Weights of a small transformer language model: biases.
Each number is 500 + 40 x the weight over its row's rms, rounded and kept within 0 to 999. Layers, rows and columns count from 0. Numbers have three digits each. The size before them is the row's rms in percent of the matrix's.

# layer 2 MLP down, 64x256, rms 0.188, rows 0-50, columns 128-255
091:539475534497555433483504489428420461538492447526512471467484498471474523438459492412533482560516514559517479451520500494473508588510471506520434473563472485585469568561414482555546563527507483554453521530473495510461505477600521500473496496493500528536487451555499363554456505514559507548511531497509496508472518531456478489559534537493538449518476454510462500461484497453511542473524
107:451505529435502490590539505480461483532480496480442510431477456456466500493499503504473543456581516522484436467509503482561473450471483557549462399546476552506471505530541499469488410527429506474465461470465502421556516563528503476520530524499487487453515493472541565486501411524451452481542457517475521471518508512465549517496477446509498549543563562485446485495547567401434464467484
101:475457573485489469543512406507466477477535538495495589533484550549538546494487528534523493525538511533634504460481451471540447474477512475507507429537511480466513569570489522519482483574521470450483467491455556547467466510490480478531493479461469500495492534541466545486431472513450476536551521469441483544601487485456473482508431489427515497551439544480417549477423462492499484534500
100:501494461546517435468506445536498491467468447511491545499504570573582416510539554448527454530575489515507554467477468491536510543554408486500474512547529547394522467530488541570504485417538499547523488499453449499423534467509551488461518438471508467464513532495495535487472561482470558435470541509465471517529480469517458445526526492555465432513566455477545525501494453460525457519473
098:456544465429474496495504544544494532458564534558472523557503466484466484439458465456520534530479507471601520479473443478531492476548479544550518461516481470490541493504515502475552480436494481538551473453511491441483466452480494504513462460478483491485532448461475438469537547521550506475489583534515510495408420464492542482512487505482506491534570461440508389553474583496495453499519
100:492512481457566402481468523552521519443480544478569490443598482503542441570539533512530555485441461410495554482469485525565554433487481510465516493551529507480505429521538520487526492495475494510481487459565514452542516504436446437521483473524517478538493502487550501448501470489479487476469541543496462492434424530483549522498516486491507504495452520523551514482517569589537479494482
102:582531475602601484497514536536509537465530588505459472475524488544488528466494438477518565492509593474446463481522456488448439539488478475475531543484467483534435515473454513564549467437523458542479541495544472510506569498497425419529547476542495560503497506516501445506508576555465578489535547520513514490415486510521400498510526511494497483514589536545492459435491513571575535480468
092:496549522526451464504531496551523476506521521510438475448472550500554516559511561468501481516470460464509462530502513464496543526447514492524457437531546508463516481479512477421485407519555502484458456555580496482550475520539479557534499488483500537557526497526449479500498524464538419495509558479485543543429509532439486522596487493466450533537570513535545503462496449523522490522518
101:418510497607515443564466443467480501481554531566521490514520501542470517502583504550540519537510528421528492504460502541486577476514486518503491502492480488501467465568487479515533522533440483517454510565502491609459516493521503519471487515489495513515527516513506518536509496479511533544503517472485507523521543519494554507530475522522463426560518494446505528479514500481514408515506
092:549450508513472514522582479519521516525441490438510464456552486481373513497551507488465549548489494570457532500500513507495487476497522527517568500560446529492534563434417507445491482531495482518437520536557552547541494460467580477428561467524455532556514487476510434409440529568506481495495522511455459432546446485497526501487515464499446492480443435464509532430460483479504516450466
103:493474440471506551521462497575537495555531486511518453476540478521526525479449518485482516454481476516412492456510519500463513508517534532549545453563503475541465562461507477436546511455473502516500485488484513522568535478560552517500512557495524497550509534580482510407465532445502534514510580448504586504384562474557469541556551540517453503471514511495453432487570406496572475470418
107:482482438423459506497504561532525456496437470434496533544491500585499464531479391489492500568467478496461509541464474467466472529575563487502461398501483500536408474455483508455569510514526547417489423441539516440473493536530496518460488571540489496480505478506469506539508512467462435479517527457525558446504476498498387470592488492494530517504541503561487475515538534560528477553640
086:525470434428535505480546425531499538524448526484504438527553492466462539470468522473487507491502449489497470453479484527507457545504516465446442525544434466528489510499430505503497493449497484573481562575518455434526527491535465544502502549546485524500494474480493485545590500519438538492476443516513488459517509514493427512608465468514458578485544490487508512530498521455623529473574
107:394508491497434424403557473429472517482558468541518415453527494450547488470556535478498525527540498445583552504461464596538461487538481450476510576456451506473478486459548497531537581507577470454485499480533454494509482502465476551551531490495493553469519493552389573526461459475518489489508508504426488574473483467527464503488560465544552507503414519530527461531476494435584486492445
094:493523523432499501524463510545466494425479473484526439465584534472478423511449429502490465549554547445515474542444536512550520597531505493481413522478467499557515469528497514547522460480515482520476496494468461503482526504551517514500525546573496528453592520495441477438555516542486516503463526526513523508480534501517510498544488561519475504506553553401539471487535465581462583496408
103:462584466590555549453561483522460534487533494554536454523516517511513524488451480472534569518538497471454482516548501502458493461517496523558508512470434488525491541514488549490394506410500483520477537599513490502530466451433474491527464558525519520493471455473398466521530522531468480491516515476527560543514508457519423529476494482495574575594501485477458422459491443549525492529542
092:528460473500481509483531470465478548514409517399532468542510482508480538477493445551513500483462473468497461463439535517499555485480533480513497509470482494489450467503478474532594459496460612490543472492533531501549502521435547475536548559519524603496467544475379571477475469500428444510527487567505529469436466434472550513503487537516547524535464538527448467468411515479531535511449
101:560536516526450460470481513549510547529510504519494476519490516465563511456528448497547518488470502498503564474439492522537492513483482444432478561555473485457447498474507531538495535502521576555434491483522483502522452462526476522530523477497448517507485521457456454482521452489524552485515525543447465483485402474496430523494472472498547442517482514403604493485457564435563479479439
091:536536450491463410432504527501515494555442417491467534504499461535534523480490506474511486458451461503489503484448432497490517523517424439511519494575557433483472472465478485435480497435467524493547498541561481468500469463487606478505555459470487459458516464468484516542480461458566601457464551494556511536415508469465462503494506524507426526524443460618517488538459496506454490481521
107:494584459502539526548512470492477483486537485501532449538542428454533508509483467536508575505474379524533555502443515541523585424540513533451557398515441485510440476464578508468479491507537468451465514539490499497484493497485515538511527475492509505491500490452503476457457490499468581536517528477583445498490496519447562459476560544482453537446534488511424534479437497593532490509496
092:550504493484471502498433475494467473589456574464558537524529501550510512461571535541508544508514505491502455450468502491486551483528489453496556531607463499489495546403547480404563456467518513493550476518522476493467520535484481512525512532536467511456526554559605460499507525512523496525541492390568506439511507467553570499496553554475567570479513499551501459563521497523497455425494
095:541523519489531533457473473472454475507516518458521494433560536484494494564461512508554479521565569481581492566468523502540464489473551477483531510509499503500483471515540515574486457501516516465524518478487520520502503456477414580493467537479469504506524489517500498525503550505456447484447477497595499510471415461421566488475473465486519542510438492534483575515510567468427502438534
096:482495446573562515464509454544465500510548499539450509463476467495526430467493522458539522527504495505516564482492527488486509459541401586510526585487494531522548423497529487539496461517536419486438502513533495533472504580492468432485530464526519453485541523528495532553452513533553550501546496495484536536581500486496483483471488459488522511519419534469523543523519472457467476485502
099:419430572474472458514498488454480473496547467460512497553539454497453483415556516529446510546523513514628484481431521501522529451475449485502503448499531474489547489498538509417557575566521530421493447465507497499492500586507510485554540569455504508456478580588505520504508550455559419529554562433458522515456478477513547524456471504485612473497494484518482466460462567560454550455484
096:564406517467470487481492526424499503465536531465519514499444495483470489478453540478507517488522569521511465440517486485447626467477487516507500534544522489481464521522517509473593457507499529572460481495546486538495526533533414518511521620481511464520500544558519463515520573443520438562513461426500574546467486541478513513499501526513559464511471537529464466500588473491488494492470
117:517508454528463501455448479478546546485517495510534542528526547528532415534476598469526611556498523490446527493514477536441529461455445517447468517454465500518509512495444565533470482526460505556420525545494436473525448542521511516494479613520498449494480537504402479536502527510447491467506440517519501541500490540505448511499462531563606478557514508456535486533513442502468442564532
095:520573497532465480520472499532526511572528468471500567533558467511571516504494537501468552506525450528475436458520494532498514505541506472472489454478505521525448501489513573477515435461504501448530495532468509496483541541473525458519525562482478495506511584536436525508564423473580455499521428535440514492484494583545393453496469456537492551510415515505452560448513555450490451495499
113:508495482524468486462557540450444558471503515529466496516567537394493567485514531480563576491546465494525509504528486449452547481495553547560472539460506472527523491504456502572502465438480529494566496504478486433537510523479473492461518424499506497493553491534423502488438476458460504502498456492481540468510454483492480536487520454506495485462449567501436461441503437534451463564517
094:423505437532483517505488552467519479479521527500454504498532498467520443452523583457533500468502487447557498499485518483547520499528471466457526546479493462485519445489487489495559522463462514447540483417552542621496466478554510469555497530476509451575476505495493470581462589495527476484524567453470510523518454565468445464544489478520471565540484527496471496587475557483445514488408
102:457475484488528467509537480441548509359509539468434465522531424536538517544522456558522537508530499427439521484536435507540437483461481479458574514501495495457532485490472548462517502487535531529422490540562553529566527483468434529536569478506506541521526539510505559494461424535492535476469498511517541460494495530471551565516514508525560533532477553530484573463506534455519504466499
101:511449437512475466498529497463563504398490539460414483536530411459517507535516489483478571485520507465471487537468502485525489446521503490490454517429483458456467411483511449553535502406479522533516541461492441419469502535516479512468500450459498462534442513475494516494479507490545541486462586523491531480517442504450492467519536496528526492431463468458453538541479536537524455543507
094:537569503442410436494534540566494446434470515548524487484477538476527474499520448448558437506517494498526478504394586437550524487500528521558394514548469519442434486547578450478522520485474559460599469530447475461447528493465442530507502528469550510570507529477543504568494447515492543453548473482498481506497486474546592449503542438476525539511471506514452475534566502453476491459488
101:463466496574463461502514511484488484524585568517504471478495530523428511465540452556515499501444529482533520494489509530555550481497459498497568457502490506464482489454493511431490457524484511443563493563535595490504491526458505559535578548494480485452573483527491478419497534494526515486502484481517522551588444496576493503500505473505568512507517500471527546551577525454518422436470
091:567503589388478491533535461514554507530490470452412482500461518504481536475513444542502558520463497541499418507497480507531460467467515536475488548510547445466469550469471506461539466564509525497442477470519488469535447504504499580449525552540474469440505536529486448479491513534576455519499503493498517506587483579479465515500513493491513378502488528485589476455492541517501518497567
098:490543526550552443451445536540552451504460469479533440537502513476510366500553496482489520508550441492486525460496545470523606487514498414466450523494518519562484500417502508556419576537512603401569498507477473532434455509535457503500503507495498515538475468476534507517536493482496469465502539457514550520521517532523494455530518504536422532515576504506447459498582517476522437504402
101:534530388450532537464568469501494539500453490501493525448533431468494553494497564483493508476501486458428548512458533470461481452483522464484427546507473468467487528487473471519498489483494512563479543552523530531553454467486550601498488506543499524567488508473478447495480452422519494505428544526502539516491468426476554567531506465490492491477393544455452507568438473445503469471524
103:509505495503504489465559467482503504547504495506392524520469488477524532449440554474462466534516580548521457499535470406558492505538466489534433459575478484481516536473519486475478553460543450502501519479443487454537482504520464566482510520476461476523493520521514451502479510533504520484462550501471449515466413454492573514606508540483487449498454523489486417467516531552475557510566
096:527475430538458524464508466510501475536470600462541529469561463450522539511512457527531516426429543461492494469479563485576566530476491488510506595513537460540426439470498563566532525521596499515476452544520518592478504438487573563486515479495491505495466536533480562480479521477533477470527600492479519493530594522420502451522484496486497557432448443486435469553520450458522453512524
107:541445544477523469513530474452519475533472481437508514420460493456491519515484513555537516497492463538470540537485520522501514457472541506505529465463530498450501489481501484515510516598546459497478475513529500556482532513516499480522517478512446524478532484514541472485491459460640480504508476531570493540531508516534528492493469496482521548488438511540500523501446556520433554469557
091:431505473513464526525485492482474470566479468420455531585553460564472523490564561495479497494536543508570522520508479482506580522503554484525484450559454489586488533499427497523498501492463545482573441570503580406492487581488607505469493456477447537498533530539430462530461480554502488466492508545546547433558477500466486468543491480494512423579538475458516505508460584514518497512498
093:493530558586489436511489463465463434499500536498494434495479445502542444441449449461441460448514456521518445484498533447527519493463524480523513465548520443410523454510520491491542532519541432465547495568522511527438431481561568536549492463464464528469505523585479432561556511530618494479495510455459520517506451469514478460504506452442533535523536490571511510496557589486539478482454
106:526521486503503506502433481540466464436428484485490471450489567499536458569507529506503507483483554542496547504515471516443500532553574524523490503596498454542446521485499477478450537487584496456484523460480447543478511575549507485542538520506500504510539481509420537409493608506500517545568462403493515492462497501473484469524473524486478555556489514497576469493539475455553567486519
103:540501466469488468475545545475517526475489482512493537457577537515450540581529544458603514523553520468565543506474462501500452580485542510480411477522483475466475507539554523452484532415532542519502514500571529462553476457425480501537522521545477496508472513423464501537471490536510466471451448550484517538390389451562490560465502554461526464473418565430518526525423502479507479521460
101:428495575404506510555544493534498482555523535556476464520546444541539542549540524526498559501532596479617468548504557522443529471474440504464544419548518497528497479556562417493399440511510473482416490437490486511476503489543491487558498517459480489505506515538592464470493501572491546514510586501487423514471556516435599491492446478469472545481459497454532523512513519494515544509463
101:525464480502552504446559462486459499434491536535450445408535552472482474514517451452521466476531505448476507526453489448512456456469483495493507516499528434479492537517432499544520441502530530428439402438562487493488465485555670485504510502491518508514526428473473498444511495526530511497512490500544570546493446485559508499491494544531514478537426549511506470523528497533495552386450
113:552528436484494442559406515495501505576498493519508499564560477518515520523499489523440542517433447507474501566513468517531510545509506512472548493496493484525444558480448565564545473477499505523498477525527569489512516556519489471499537522526523489526487496451430508526455476558531509446503449534511500556492500545507406479540502542481580543571566529557461470495570446479549400604549
091:548477527587469419459445499459522546494529500431558526472490519477517475523471493544495503534448445567486569480503510505516559568537522501532433452492461519520503490489464542480483421594526459475495485453496518526557505536521527519521502443550483547517533533473462511504529501523481476497511568519538492439397456493530526479479465536496566457474502498505555418460582532524517530520465
099:512473594564502536531506519546450484506504499511501493528514496511449458476508454496528509491483511482510541472514428471504488567519548542496555494534528467477509523508466507542499507512590536441500451594516518585461478479544542537551516563473464547454497469525341529487514492486512489509502495496569562514496484560539479470548493520510343417502538523488489534522445525565525530461442
095:523476474529514355485548428468455513440519497502491498464469480425533584511491426474517555527546490515605494509458519558419487429525506482513564624488455511522511517490463462514474489551468470506458517449529466532498485502475471554516466528526478446475518504516544545491445514495477506530536509487383441469510481489464537505481532497463501617526503511429456509491488416486468530476562
089:467541483548496460492516517460503474381449486426486462501533450495514525517495436432438485476452505525497538494559508418517467569510544476519449465483502587510521475482464471473461546474435514485469518552529495449543479464541549523503515446529529512488583453424434468485476497482454389509530506507477572433449425519464461476478430514507472536446516472493420492443537556510532518548447
093:425517499542458491570457516494492474538585472512445477477492524562556524460526532536448505446541479501525496494541479501488548497539484499514510459522502480466537497501576478449459421471514437447570537461476472534498522591517497527489483476474516536435557573547453482473507457464504492472557504445512555504539549454533498485484452468515621573441487496475511496496509516500558485519468